{"num_attention_heads": 6, "norm_place": "pre", "tie_word_embeddings": true, "init_std_down": 0.00251, "max_seq_len": 1024, "doc_mask": true}
Each number is 200 + 30 x the weight over its row's rms, rounded and kept within 0 to 999. Layers, rows and columns count from 0. The size before them is the row's rms in percent of the matrix's.

# o: layer 7 attention output (transposed), 768x768, rms 0.0924, rows 28-35,156-163,284-290,412-418,539-546,667-674, columns 256-383
# v: layer 7 attention value, 128x768, rms 0.054, rows 28-35, columns 256-383
o539,111,249,175,172,205,183,195,194,201,181,203,204,163,179,219,196,179,161,157,216,168,261,209,252,189,216,191,200,201,180,233,164,177,217,209,174,220,190,192,212,166,188,205,170,219,217,255,200,221,183,198,161,200,179,178,188,200,195,227,225,130,212,224,145,239,204,222,195,186,217,252,148,152,175,193,210,213,200,186,253,181,225,270,244,215,265,180,210,223,201,206,200,172,167,250,163,244,224,191,210,228,213,217,185,222,201,184,203,166,243,247,102,190,158,274,219,205,168,254,154,199,181,183,175,226,176,141,158,203
o667,102,271,208,252,247,206,220,187,207,215,171,208,228,176,235,216,189,155,179,216,237,195,250,142,158,243,240,194,178,263,208,196,186,163,217,167,235,194,177,210,208,173,189,127,235,143,245,206,233,213,213,241,164,206,210,224,179,174,206,149,158,206,227,212,195,221,202,189,273,215,221,196,210,165,236,214,228,201,220,202,233,238,147,194,205,230,230,215,230,220,189,229,183,210,158,187,199,235,195,176,209,203,213,184,240,178,136,206,192,240,217,218,192,196,206,217,208,184,138,248,208,212,164,133,198,212,218,188,134
v28,100,173,177,218,198,199,189,197,232,180,201,195,184,177,207,181,189,208,174,154,199,153,248,222,222,177,174,167,222,233,199,158,212,254,192,205,255,195,212,203,214,172,189,247,263,197,198,227,208,232,215,227,221,230,209,226,233,220,199,206,238,221,167,266,135,232,176,180,178,222,176,201,214,198,188,188,197,213,172,232,148,232,164,175,192,199,194,158,177,154,152,154,151,168,183,211,192,175,221,162,227,223,223,207,226,256,190,210,213,171,233,220,133,206,148,182,152,212,214,258,224,188,226,254,218,185,156,160,184
o28,096,235,147,270,212,200,198,140,201,217,260,197,241,218,183,228,193,248,217,256,170,212,181,217,143,193,236,183,169,149,184,257,193,242,280,176,214,163,209,223,187,151,153,192,188,178,162,186,206,183,150,221,144,214,191,204,235,203,195,227,207,215,182,206,171,231,202,155,213,241,199,206,175,223,153,182,235,228,141,205,169,213,248,214,208,198,218,224,196,227,137,179,172,180,167,150,173,250,160,234,231,189,186,223,209,203,231,238,200,236,203,191,198,165,134,194,213,208,207,154,178,213,225,201,194,206,230,215,182
o156,097,198,195,190,259,194,210,213,236,221,177,184,224,233,168,169,261,205,257,169,211,221,127,154,232,232,240,186,263,243,172,209,180,255,198,220,236,231,216,199,239,190,197,214,250,221,187,209,213,190,252,158,176,210,191,226,228,225,180,127,211,202,256,260,205,210,231,212,201,195,191,211,233,189,253,196,208,201,192,173,269,230,228,200,171,200,174,261,239,237,205,198,180,191,170,223,191,237,191,200,213,168,200,160,173,230,152,183,165,224,176,232,170,175,142,175,220,205,198,225,158,149,228,188,212,175,174,189,174
o284,097,227,170,200,224,212,227,127,237,165,207,216,186,224,176,175,213,213,195,190,240,259,186,228,220,155,172,224,230,147,207,189,217,197,206,155,210,242,199,171,207,156,209,262,165,207,163,256,178,229,174,229,139,152,175,187,168,225,243,177,171,230,168,191,222,211,215,207,223,215,175,185,204,247,200,221,218,235,220,236,213,191,190,233,212,217,194,197,162,159,166,200,135,198,207,202,238,199,256,229,198,251,228,224,164,203,196,207,203,230,168,214,285,176,204,273,171,212,227,269,207,210,135,232,177,225,185,235,163
o412,096,221,221,194,161,208,213,219,187,153,192,256,175,211,198,204,154,167,204,172,181,157,178,184,205,195,217,245,225,214,195,227,206,196,234,155,239,191,183,180,231,205,145,128,135,146,174,225,168,214,291,257,182,177,203,244,218,145,190,210,212,221,157,198,171,202,187,166,250,195,249,228,171,200,175,171,178,194,187,175,209,146,245,210,176,227,206,197,182,185,196,211,156,199,233,161,224,176,221,190,162,241,214,217,249,195,208,222,197,210,225,214,220,178,209,182,215,189,162,188,215,179,179,198,157,210,118,174,179
o540,115,252,179,252,181,200,174,214,160,228,225,141,183,158,160,185,181,205,197,193,211,190,182,224,170,178,205,205,223,221,204,181,218,156,212,235,148,194,166,202,179,236,213,202,177,241,199,172,198,184,154,201,249,212,204,209,187,184,181,243,180,161,196,210,219,228,209,211,168,239,200,181,220,175,184,223,166,176,213,194,203,253,205,183,154,170,153,161,178,210,214,230,231,165,168,214,212,214,139,198,197,176,220,187,231,217,192,191,216,191,188,189,167,163,215,176,223,149,169,185,188,231,208,229,148,200,192,180,212
o668,096,177,176,193,212,196,215,181,211,203,179,197,235,135,242,181,150,157,171,226,187,188,143,205,190,181,181,220,202,213,213,204,167,180,186,206,216,239,252,226,221,188,205,183,279,187,287,191,182,211,174,172,184,199,229,218,226,207,239,185,224,200,228,194,149,171,183,175,219,213,215,198,189,190,228,181,202,194,205,203,178,182,174,157,201,203,214,208,221,218,231,230,161,211,220,233,159,152,211,151,186,171,206,234,208,219,171,178,170,180,194,174,202,191,160,149,175,152,191,193,187,180,180,214,159,199,188,187,216
v29,098,187,196,205,199,178,164,158,209,197,161,242,273,201,167,201,216,238,188,184,203,195,202,172,169,217,203,238,191,185,215,171,220,200,236,189,167,130,179,165,177,217,188,180,220,206,218,207,180,187,174,257,230,126,255,227,234,201,182,201,182,166,220,228,144,245,243,182,191,257,221,179,211,188,197,151,142,218,186,231,146,173,220,231,188,225,255,170,192,242,209,190,267,199,215,205,138,223,229,181,156,201,187,160,210,157,223,221,195,268,215,215,210,170,160,165,215,254,206,191,176,212,183,186,225,205,245,203,229
o29,094,216,198,169,188,177,224,205,241,245,204,187,187,205,191,250,162,179,172,221,211,191,171,217,175,180,197,225,171,181,174,180,193,163,228,251,230,162,251,185,245,223,194,223,199,159,218,226,189,232,178,205,226,195,212,142,206,184,155,205,239,228,203,150,206,215,157,170,197,169,182,220,162,202,156,204,172,189,185,184,191,198,179,134,209,155,237,234,227,176,210,185,220,211,197,214,193,197,194,251,132,264,209,248,203,206,233,207,133,217,187,194,192,206,230,143,194,199,202,268,162,235,173,221,191,225,139,188,187
o157,094,159,180,187,195,206,212,160,195,220,192,211,189,228,206,190,248,223,179,181,158,192,228,205,231,165,240,224,225,192,228,259,170,153,185,244,172,178,198,259,214,216,204,171,214,160,176,210,227,214,215,175,246,197,205,209,156,176,194,242,198,231,203,202,213,222,217,156,194,253,224,241,212,178,193,232,207,180,174,231,178,169,154,187,145,172,176,257,252,237,153,181,166,186,167,212,223,237,169,226,160,270,204,194,257,182,203,219,219,237,221,175,173,174,201,204,203,231,218,178,168,187,213,179,150,149,211,208,182
o285,098,194,272,206,183,227,178,188,156,202,148,253,247,184,197,239,199,232,197,123,152,209,236,179,156,173,263,169,228,213,130,230,242,206,210,207,182,184,202,117,186,210,197,188,121,220,161,209,163,104,222,241,152,211,271,256,187,209,175,199,189,181,227,193,209,149,179,185,214,215,211,202,159,230,233,185,216,183,190,226,149,204,220,182,179,192,246,206,195,263,165,217,237,180,220,217,234,259,217,231,230,174,288,215,207,208,138,198,224,170,264,232,202,205,157,177,219,260,234,157,182,198,227,225,159,156,208,218,205
o413,096,228,218,155,250,192,180,188,209,197,256,160,218,210,179,202,142,206,180,204,213,199,201,181,199,211,166,232,184,167,240,172,152,193,209,210,191,185,234,252,172,220,164,144,169,216,219,233,179,222,157,168,216,164,209,227,194,157,171,189,228,181,188,155,190,161,180,208,205,240,219,183,178,203,250,138,188,186,254,214,250,194,224,198,194,231,207,186,150,190,222,198,220,193,178,177,239,232,196,235,235,198,201,225,184,198,192,225,242,163,186,156,237,204,191,220,214,198,239,214,148,217,186,171,202,167,137,221,227
o541,109,226,219,223,183,188,204,208,194,186,213,185,147,209,262,169,203,238,266,185,197,157,181,204,194,162,125,202,235,251,218,242,238,168,176,224,231,206,172,234,228,211,218,229,229,231,131,161,161,233,193,261,179,148,154,178,224,215,208,181,182,207,181,181,202,189,191,212,151,165,158,214,200,174,188,211,206,207,215,203,149,164,146,204,228,183,202,185,213,188,172,159,209,245,198,218,146,189,218,216,182,201,246,193,218,234,172,170,162,206,159,231,203,156,220,204,208,245,214,219,186,230,195,212,224,170,157,178,258
o669,102,245,204,197,222,189,190,224,213,160,200,197,281,194,182,154,185,163,113,237,202,236,187,196,182,202,236,157,200,175,231,217,164,175,244,207,238,210,198,183,203,228,243,212,249,191,260,200,215,171,215,188,147,193,219,150,156,197,195,221,201,151,212,151,198,172,204,223,210,220,215,184,194,209,253,211,199,276,237,204,170,190,192,186,221,151,244,205,196,219,151,164,229,223,186,239,228,183,204,253,215,195,133,219,196,167,211,171,238,185,232,183,204,217,204,189,240,177,191,188,194,132,176,241,169,192,156,251,204
v30,098,186,187,165,168,191,128,199,201,215,209,169,212,188,200,251,215,165,220,189,197,178,201,224,194,173,194,217,234,163,241,159,224,169,276,205,187,221,187,174,213,235,160,199,249,213,195,186,215,180,239,211,223,154,183,208,230,165,207,190,241,190,169,146,160,169,170,208,206,205,191,218,221,257,175,186,150,209,240,218,213,277,186,217,187,221,210,206,183,190,219,201,121,199,234,181,272,165,148,204,183,224,234,214,180,201,174,265,140,209,215,150,171,213,231,202,217,194,184,204,223,179,158,188,168,211,216,192,178
o30,100,146,204,186,226,181,187,229,163,205,164,217,230,173,158,174,209,204,193,202,253,160,200,214,233,281,197,175,224,227,163,196,191,205,179,196,243,153,199,182,174,193,213,189,231,187,155,216,228,217,190,228,192,227,186,189,231,189,148,213,205,246,205,175,221,208,192,137,187,203,182,197,203,231,148,203,196,191,219,225,149,202,195,239,187,179,199,199,186,197,223,193,256,240,173,184,249,219,181,165,236,209,169,161,210,224,231,208,219,215,167,220,149,291,193,181,169,160,223,232,236,238,216,164,240,144,190,177,189
o158,093,203,171,207,235,172,184,224,195,186,249,212,199,230,173,198,219,206,211,185,213,234,215,180,226,149,248,202,219,208,211,169,228,207,197,213,240,207,185,273,220,193,174,212,160,226,212,229,197,172,195,171,226,200,225,168,153,223,235,145,238,211,161,187,208,179,188,198,228,197,222,228,207,190,202,196,150,231,159,211,166,234,216,227,231,162,147,189,202,231,236,194,200,196,215,205,221,203,166,217,239,225,218,239,216,187,186,222,211,154,216,230,167,213,179,189,184,175,191,223,229,214,195,164,182,213,229,211,211
o286,098,178,181,184,177,184,190,187,147,215,222,194,229,179,200,195,211,221,207,222,196,204,176,176,177,203,201,212,164,185,130,213,173,187,211,237,206,184,241,199,177,193,202,195,191,223,201,204,161,215,238,164,209,259,212,202,205,160,182,248,191,164,168,243,165,174,184,184,240,165,232,196,181,184,258,168,172,205,207,165,220,183,210,215,155,174,209,209,181,224,194,225,180,242,183,219,194,186,226,251,208,238,145,149,213,241,145,232,138,204,250,111,180,159,181,194,238,156,206,202,191,193,184,171,172,189,235,140,208
o414,096,223,165,181,179,248,194,234,176,190,199,222,162,182,207,232,208,235,151,181,188,202,267,195,222,221,196,237,192,149,209,252,207,147,176,206,136,188,172,146,196,247,204,175,193,175,196,172,213,179,181,234,252,219,221,194,230,207,196,175,163,187,177,144,167,165,166,168,168,222,179,226,198,212,158,232,158,218,242,240,212,199,185,179,189,181,222,168,115,167,172,247,215,189,241,221,253,178,166,241,179,252,164,146,195,174,216,170,158,228,159,151,242,181,146,262,171,240,189,159,178,209,200,195,205,209,165,183,199
o542,112,267,212,222,224,191,178,212,179,193,193,218,224,186,212,213,220,135,214,193,244,182,260,189,140,223,207,208,168,152,145,211,167,193,187,146,169,247,219,159,192,181,170,202,200,199,225,205,241,256,125,204,155,187,235,190,133,210,212,205,180,227,188,188,231,205,198,217,181,193,192,191,215,183,236,183,234,173,169,213,202,195,225,246,234,206,156,157,144,187,245,196,179,235,190,182,252,160,137,205,197,250,199,148,195,228,179,166,178,203,225,230,244,193,216,232,229,195,212,210,228,239,195,203,205,241,192,178,156
o670,094,194,263,165,186,260,189,241,210,217,203,221,217,205,201,195,193,174,170,249,205,198,171,211,178,225,201,182,257,192,225,185,226,167,239,164,172,215,209,172,227,229,152,188,192,161,197,189,210,247,166,216,186,190,265,199,231,218,206,225,184,150,206,208,204,233,144,230,135,191,280,204,272,224,198,188,211,183,180,221,173,260,165,193,140,193,194,211,213,188,255,210,193,198,166,200,215,238,169,172,207,200,207,175,233,236,154,224,238,186,186,205,249,212,181,169,184,202,188,162,243,211,204,201,188,178,220,206,222
v31,099,149,189,236,283,169,119,185,193,215,186,151,215,208,171,181,223,176,156,213,206,228,218,247,180,218,207,185,195,181,179,163,146,216,274,193,214,163,283,203,232,155,174,225,284,219,181,238,237,197,174,231,240,175,145,154,178,220,184,195,215,218,206,249,204,263,189,213,175,174,206,195,199,262,201,205,206,244,136,204,193,173,219,274,209,138,136,204,166,165,186,171,302,237,173,178,180,182,186,173,247,184,168,239,221,201,196,201,181,214,226,212,225,188,194,179,159,150,240,262,170,240,240,169,251,192,159,186,196
o31,096,217,222,208,199,169,166,238,194,179,212,200,248,182,200,175,218,201,186,155,198,191,154,166,204,219,149,181,146,166,226,231,232,198,201,235,203,214,194,197,180,185,231,194,203,187,148,210,219,166,229,218,217,223,229,201,163,225,166,200,180,188,177,198,163,185,176,244,191,188,195,217,163,188,184,145,183,204,215,193,260,201,210,189,215,220,258,235,174,212,240,218,192,181,202,193,208,175,244,160,217,180,184,202,128,150,282,204,226,188,221,191,168,134,213,205,263,213,210,189,200,234,263,212,159,201,184,191,196
o159,104,201,199,185,184,214,208,200,177,226,166,182,243,203,185,234,212,210,202,211,170,211,201,184,177,187,215,209,213,190,194,184,150,185,218,222,202,196,187,136,226,193,171,148,205,229,263,227,235,159,195,160,194,182,202,161,195,219,181,213,230,195,207,245,182,199,206,210,204,168,215,185,245,188,221,212,144,196,210,199,248,245,182,246,194,181,247,141,178,147,257,231,185,219,175,211,265,188,296,242,267,170,195,216,184,210,211,219,185,169,165,231,267,207,184,226,215,151,186,231,137,213,227,168,207,240,190,178,219
o287,100,185,159,178,232,249,219,158,188,247,228,199,179,161,189,162,168,162,187,140,209,137,285,173,212,159,249,232,178,218,209,210,187,207,230,265,148,209,173,154,232,173,166,237,287,253,151,215,239,209,197,198,209,224,145,244,196,169,157,163,197,187,228,181,225,206,216,217,190,203,245,238,267,211,191,240,206,178,146,236,169,141,213,177,180,225,210,158,209,197,174,185,224,227,220,185,218,224,187,246,197,228,213,186,195,195,132,189,225,189,158,167,248,145,176,188,185,183,200,205,185,213,201,193,225,147,157,182,150
o415,095,186,252,227,158,210,213,183,194,198,178,213,198,256,191,215,222,220,221,194,264,194,200,200,136,197,168,177,241,221,184,182,198,150,153,203,185,194,202,151,201,218,198,197,261,164,218,162,124,151,203,234,141,165,229,199,202,181,177,182,228,196,249,231,174,251,211,192,240,224,211,199,174,206,247,247,242,192,218,230,206,174,166,196,198,183,186,223,166,178,215,180,238,204,187,187,104,183,173,158,179,165,226,195,227,266,183,215,202,161,218,197,224,226,174,206,188,192,278,268,189,208,257,206,194,210,205,208,164
o543,112,233,264,164,151,195,184,209,182,188,214,210,186,188,207,200,208,155,238,188,213,187,222,208,134,195,214,172,212,168,217,216,196,206,248,230,212,175,191,228,223,174,175,170,207,257,183,212,204,233,196,267,199,212,191,197,132,160,192,232,181,183,197,159,220,231,202,199,234,161,141,192,206,125,227,177,175,230,235,209,200,201,226,174,229,233,187,218,180,248,194,174,142,199,206,208,188,165,233,193,195,194,212,195,219,139,220,203,190,229,190,228,185,222,210,192,194,251,197,129,220,161,129,231,214,261,150,178,214
o671,097,221,184,206,191,170,236,193,209,208,215,263,178,234,226,262,220,223,188,165,191,215,224,191,218,205,238,175,271,170,192,179,216,181,195,233,228,212,232,176,151,180,200,251,237,206,204,197,148,142,205,245,242,209,167,192,237,244,214,195,202,232,181,203,206,176,156,213,222,228,246,237,179,234,221,206,134,177,263,167,185,181,246,213,246,175,127,266,204,176,198,193,232,216,151,166,166,207,205,242,193,182,181,196,145,234,194,151,228,193,231,242,202,221,206,222,187,230,232,220,198,177,262,164,225,194,196,180,249
v32,103,198,207,237,201,205,237,216,178,202,221,167,223,201,202,167,151,169,190,206,144,222,175,240,267,219,184,181,250,211,227,219,240,168,255,160,174,197,179,240,201,153,192,196,174,199,174,164,217,141,226,207,222,175,165,217,221,219,273,205,186,192,205,140,218,243,259,204,196,169,199,145,207,205,215,233,202,214,234,191,199,221,219,191,174,227,136,184,181,249,225,228,196,216,203,189,209,289,197,169,199,253,193,235,271,199,216,237,184,198,161,151,177,177,136,223,162,194,201,187,252,185,259,191,247,211,181,206,192
o32,099,199,170,222,211,208,224,267,192,152,168,258,224,221,94,265,245,175,199,164,230,224,228,174,211,181,151,208,204,164,177,230,256,182,195,249,185,195,200,218,211,169,191,159,219,243,221,206,203,182,176,188,178,207,170,145,98,159,172,187,183,265,200,182,259,182,178,163,174,145,170,183,206,180,235,237,172,196,165,214,174,188,157,257,244,166,130,160,166,204,229,178,189,191,227,212,175,197,179,192,157,209,204,211,179,214,268,215,171,225,198,233,168,204,200,194,190,178,150,178,225,237,181,206,147,218,231,220,199
o160,094,169,145,167,184,242,144,183,222,201,219,204,209,144,210,220,214,174,170,230,247,183,208,198,248,257,199,178,155,201,218,159,194,202,229,197,209,231,191,188,170,256,237,197,199,222,189,251,223,249,211,219,234,195,195,211,225,225,229,220,187,206,243,164,206,145,229,214,206,168,174,193,116,215,199,201,178,149,216,210,206,192,205,194,229,204,169,153,261,212,212,243,263,229,135,180,229,192,172,188,236,218,213,186,204,253,156,230,224,245,179,162,192,250,176,162,226,168,231,221,225,148,239,211,194,128,191,197,228
o288,100,177,244,195,184,220,251,153,205,225,193,195,168,160,177,169,152,161,227,187,130,220,160,215,160,174,180,251,213,158,179,234,216,189,213,229,218,196,218,221,260,168,185,162,206,170,193,189,249,210,208,209,187,125,220,270,216,155,181,136,165,243,226,138,128,206,242,196,240,226,214,172,181,185,167,216,231,224,215,217,179,190,227,215,218,180,122,209,212,177,209,225,229,135,195,169,222,250,191,175,225,233,167,218,198,147,176,228,225,281,143,173,234,228,209,194,202,183,190,192,155,177,203,255,184,234,258,190,175
o416,100,203,212,235,164,207,165,265,169,169,175,187,168,205,199,198,179,205,177,206,178,200,232,177,214,155,212,195,209,256,161,242,233,217,212,199,177,254,196,240,207,185,178,206,245,134,193,187,235,197,149,225,186,215,198,174,213,208,189,213,211,216,223,238,148,200,197,169,211,199,193,166,208,225,218,133,208,257,222,214,193,172,191,224,188,228,225,194,193,258,192,198,172,237,223,180,216,228,188,178,175,224,182,166,215,229,232,205,207,229,199,225,183,239,225,179,274,232,173,209,215,197,232,249,180,212,193,227,134
o544,101,180,152,232,198,167,192,206,225,172,189,206,193,207,207,185,197,191,203,102,176,157,174,198,216,201,189,248,192,185,207,216,183,218,231,229,222,202,263,224,225,160,226,170,155,173,203,211,205,198,231,106,156,264,206,223,196,233,152,223,163,175,210,169,202,258,176,214,220,216,213,162,199,251,163,206,163,197,212,185,181,221,223,206,249,122,196,208,216,198,141,170,197,211,209,204,183,179,189,196,192,242,147,228,136,218,239,165,224,223,252,158,162,184,245,215,190,273,242,208,199,194,160,215,214,189,259,244,210
o672,101,189,172,201,233,199,199,185,190,176,158,242,179,192,170,185,210,209,193,206,167,185,174,185,179,240,154,228,203,159,195,152,145,171,208,183,215,176,182,212,201,175,158,208,175,178,159,207,145,223,243,244,211,215,255,225,245,195,222,127,167,124,199,244,272,166,169,172,210,218,179,143,244,215,165,201,170,175,166,216,235,199,239,197,146,242,186,206,229,178,174,179,241,191,195,205,219,213,177,198,169,241,200,165,189,191,229,243,187,200,205,186,179,193,150,193,181,165,234,173,203,263,193,197,222,188,184,207,174
v33,098,193,171,187,170,167,199,154,210,150,226,244,197,233,267,211,177,216,235,220,271,257,205,165,150,250,199,137,252,239,194,228,176,277,152,197,154,191,237,149,153,218,237,231,226,168,225,191,203,167,205,238,199,245,134,168,128,190,203,128,231,150,184,154,218,172,228,251,249,180,199,200,213,209,203,252,170,128,213,199,200,206,178,215,215,187,190,185,204,187,198,214,256,207,226,175,233,220,235,184,224,236,201,183,234,211,186,199,188,176,163,230,274,181,168,198,179,187,265,245,156,187,180,205,186,151,202,175,196
o33,097,181,208,201,176,195,209,138,260,202,223,203,187,223,166,190,152,203,280,180,234,176,168,201,215,226,171,171,191,162,178,203,220,178,178,233,170,144,222,220,215,153,158,148,213,165,225,186,220,223,199,206,197,150,187,219,211,157,143,239,191,167,241,196,159,157,205,181,204,175,154,204,184,193,180,192,187,172,150,222,212,198,206,205,205,187,250,201,219,207,212,151,188,221,185,194,195,248,165,245,242,220,222,200,210,148,191,250,234,184,175,239,162,201,136,188,201,163,210,180,210,194,207,213,214,189,224,201,164
o161,093,230,176,155,156,237,190,189,180,180,251,204,200,178,214,187,206,186,172,208,221,257,215,221,229,135,253,194,177,171,165,209,176,206,189,194,192,233,217,157,224,186,147,195,223,154,166,184,211,206,200,208,201,233,150,151,235,184,212,224,186,235,203,181,191,176,219,144,263,218,222,180,191,189,213,245,182,198,240,242,196,169,248,220,251,176,243,190,212,210,201,227,176,192,154,197,194,211,284,175,201,165,169,176,211,109,229,204,148,201,185,194,251,216,202,226,164,159,177,198,254,198,242,161,237,241,187,169,192
o289,102,173,191,170,148,181,224,204,173,134,237,205,212,206,171,217,194,189,252,158,240,157,213,222,168,233,187,185,219,166,219,205,197,187,248,147,171,174,291,210,181,203,161,209,146,157,144,199,199,201,221,204,197,226,197,141,137,196,223,197,189,282,162,231,197,168,247,234,134,221,205,162,246,214,195,197,214,179,199,273,163,189,187,234,231,197,141,208,252,143,188,207,247,202,203,204,161,162,188,207,199,210,198,183,208,185,217,213,203,226,186,213,230,217,209,202,196,211,186,223,171,205,186,194,194,206,248,158,194
o417,097,224,170,217,228,234,210,181,144,258,178,184,185,177,219,197,138,204,237,217,224,172,214,212,213,218,196,206,220,184,231,224,163,164,130,193,233,222,167,186,174,248,242,175,226,201,226,225,203,261,203,250,235,192,156,207,247,176,212,163,238,216,204,243,244,201,209,174,237,234,199,189,195,189,184,254,176,206,222,193,235,215,158,127,176,233,234,188,236,215,192,170,225,221,196,222,165,222,229,239,249,241,219,187,205,178,215,135,190,161,153,186,213,199,175,256,235,260,229,223,196,198,215,221,211,189,227,239,230
o545,106,190,244,214,161,213,213,188,191,208,193,184,188,240,182,210,210,188,146,180,159,202,170,162,191,179,201,224,196,133,213,132,195,171,107,197,160,271,151,191,178,197,166,183,195,204,211,202,219,226,191,117,200,220,207,176,171,202,228,195,183,170,234,231,204,211,181,203,196,198,183,202,129,130,145,173,231,187,203,207,240,218,267,212,200,223,215,145,203,158,187,191,118,210,208,207,228,179,201,198,189,236,171,212,181,235,212,195,201,250,185,157,204,185,168,170,217,193,182,151,195,189,163,156,218,220,219,195,242
o673,097,154,144,207,258,209,205,205,234,231,212,200,236,166,205,209,205,208,161,194,164,179,168,225,207,204,211,202,228,205,237,227,210,241,234,159,241,201,179,206,165,158,172,204,199,192,201,238,204,225,225,220,228,217,209,196,183,208,191,164,243,223,214,196,200,184,167,160,184,198,100,182,189,216,194,218,206,229,167,183,207,190,243,219,227,182,213,260,231,234,227,162,221,196,264,225,165,265,211,235,230,162,266,167,236,177,233,244,214,135,247,210,188,238,188,184,229,195,252,209,242,251,261,203,162,194,183,235,166
v34,097,235,226,230,207,218,175,177,139,174,207,159,183,155,252,234,232,203,246,233,230,200,227,194,196,157,203,207,154,143,223,225,209,191,232,203,169,174,181,170,183,203,215,199,178,191,201,196,148,233,194,217,191,186,201,199,193,210,196,150,207,210,211,203,149,177,156,215,254,198,207,227,227,215,176,166,234,188,223,210,244,178,206,214,219,158,189,155,207,203,198,235,235,186,253,166,202,171,183,207,186,219,210,171,180,220,238,212,181,233,198,169,148,234,158,161,230,236,266,175,187,248,198,250,173,188,225,181,206
o34,100,226,198,268,247,204,187,223,167,245,210,155,233,218,213,197,174,162,194,227,183,193,230,204,192,239,192,178,206,234,170,180,218,227,177,182,200,141,225,171,171,246,189,225,202,244,224,188,170,161,215,164,207,199,228,228,212,177,185,148,202,172,189,178,180,214,180,141,190,201,199,222,178,182,171,139,267,219,178,170,173,213,237,180,182,233,184,235,182,240,207,232,187,214,204,189,151,173,140,172,200,228,231,189,160,236,175,192,205,155,169,222,237,226,172,183,244,195,189,235,234,165,191,185,205,253,213,199,174
o162,098,195,196,203,149,282,180,218,231,173,224,233,220,177,205,250,225,245,190,208,150,194,179,201,200,185,211,169,214,246,184,195,163,186,262,177,177,178,184,164,183,177,223,212,192,206,231,196,233,197,238,291,207,202,254,217,198,210,182,213,169,217,160,203,196,245,219,223,137,258,198,280,185,205,184,151,164,194,208,213,191,177,221,200,200,209,202,270,193,210,245,276,172,159,173,205,187,203,212,181,201,246,245,270,191,178,188,202,158,254,218,205,243,230,222,234,195,257,202,248,234,208,221,210,198,192,198,162,178
o290,102,233,243,170,210,199,168,178,152,192,231,173,147,171,185,206,213,222,182,221,208,247,234,220,199,181,141,202,201,173,216,160,166,197,180,169,190,143,220,214,251,234,188,180,167,191,208,171,183,212,207,200,207,200,217,195,215,181,210,164,184,172,183,187,175,164,199,189,226,235,218,241,160,253,176,216,181,193,208,183,171,192,197,162,194,186,244,199,206,282,182,263,181,210,215,149,204,239,196,267,204,187,240,163,161,220,243,267,183,231,187,236,203,206,197,235,153,202,231,213,254,198,196,198,219,237,181,204,193
o418,089,227,213,188,206,238,228,180,222,143,183,218,221,175,244,152,205,209,178,170,160,200,237,219,233,226,228,166,234,239,193,205,235,234,182,206,177,215,163,248,225,213,243,244,199,221,220,177,199,252,193,210,149,173,181,136,188,259,196,163,201,218,242,204,137,142,199,241,273,202,167,220,183,218,241,112,216,219,177,140,209,238,233,229,223,234,203,187,199,215,246,214,235,210,219,251,218,188,213,210,181,197,205,182,170,226,154,269,186,256,248,173,199,225,171,174,237,224,185,184,222,232,196,208,152,225,247,216,231
o546,106,157,204,196,183,192,177,215,158,238,243,208,167,249,189,174,202,221,182,274,219,180,251,196,187,204,162,229,216,215,183,168,226,173,195,195,199,213,209,150,210,157,189,262,253,175,206,175,224,223,209,202,196,242,202,176,216,217,217,217,179,208,181,155,220,221,212,149,189,199,241,184,216,213,244,216,156,171,178,168,194,221,193,196,173,200,213,230,214,181,210,200,170,240,218,153,182,219,230,188,235,197,207,216,231,179,173,238,157,181,179,220,180,190,202,253,182,219,160,182,173,187,193,169,201,232,212,146,142
o674,098,227,159,213,259,186,196,200,186,212,187,205,152,165,203,237,224,212,180,169,227,169,229,216,203,216,200,190,165,177,230,250,177,210,229,211,195,183,214,223,227,156,157,184,242,225,220,180,212,208,187,171,236,196,199,149,175,207,218,208,188,117,222,192,209,218,168,249,242,235,198,217,208,199,212,242,161,231,193,221,213,245,155,224,210,237,222,196,190,193,206,197,262,165,202,168,266,199,227,190,181,219,204,250,151,205,197,249,189,163,230,221,221,214,190,227,229,211,143,186,169,254,203,195,219,120,214,272,182
v35,103,173,232,227,239,164,170,256,112,218,234,196,208,213,216,192,163,209,181,149,197,239,161,153,175,195,264,161,220,240,177,187,175,246,187,228,173,155,201,250,205,234,209,183,218,202,200,186,205,223,174,268,210,183,203,192,142,225,216,216,222,159,219,176,172,149,162,218,161,198,195,233,145,182,188,200,165,144,183,190,137,195,208,218,159,200,165,212,250,179,271,197,192,180,180,211,232,178,233,276,227,166,257,203,180,168,252,245,190,230,158,190,241,254,226,212,231,225,214,193,164,167,208,170,217,217,187,175,205
o35,100,226,201,185,243,212,238,193,184,207,217,213,212,195,164,216,238,139,194,223,224,178,245,159,191,223,154,154,198,159,161,227,198,198,252,213,181,215,173,233,268,201,182,202,220,197,189,180,222,175,253,254,188,170,202,161,177,202,198,183,197,189,217,223,242,147,219,187,166,157,179,205,168,234,173,245,196,243,203,201,177,215,194,206,173,274,224,265,173,156,161,233,234,170,179,211,227,208,233,227,196,209,211,180,138,227,199,170,211,181,216,125,150,162,196,262,166,202,160,159,207,222,185,167,236,179,227,185,159
o163,100,214,206,215,222,207,161,174,227,169,181,209,200,213,224,168,233,232,200,217,212,213,158,247,213,210,156,221,173,220,201,197,226,173,231,203,200,197,176,201,183,226,194,189,206,204,222,210,205,235,227,251,180,229,169,218,198,223,243,228,190,164,215,159,203,251,250,197,188,204,169,192,264,329,174,236,151,195,222,228,151,190,205,193,187,213,193,193,170,230,225,250,220,195,156,221,237,219,187,245,224,198,183,176,163,185,201,233,190,244,173,170,190,224,227,175,185,195,177,212,168,227,197,175,201,201,141,209,192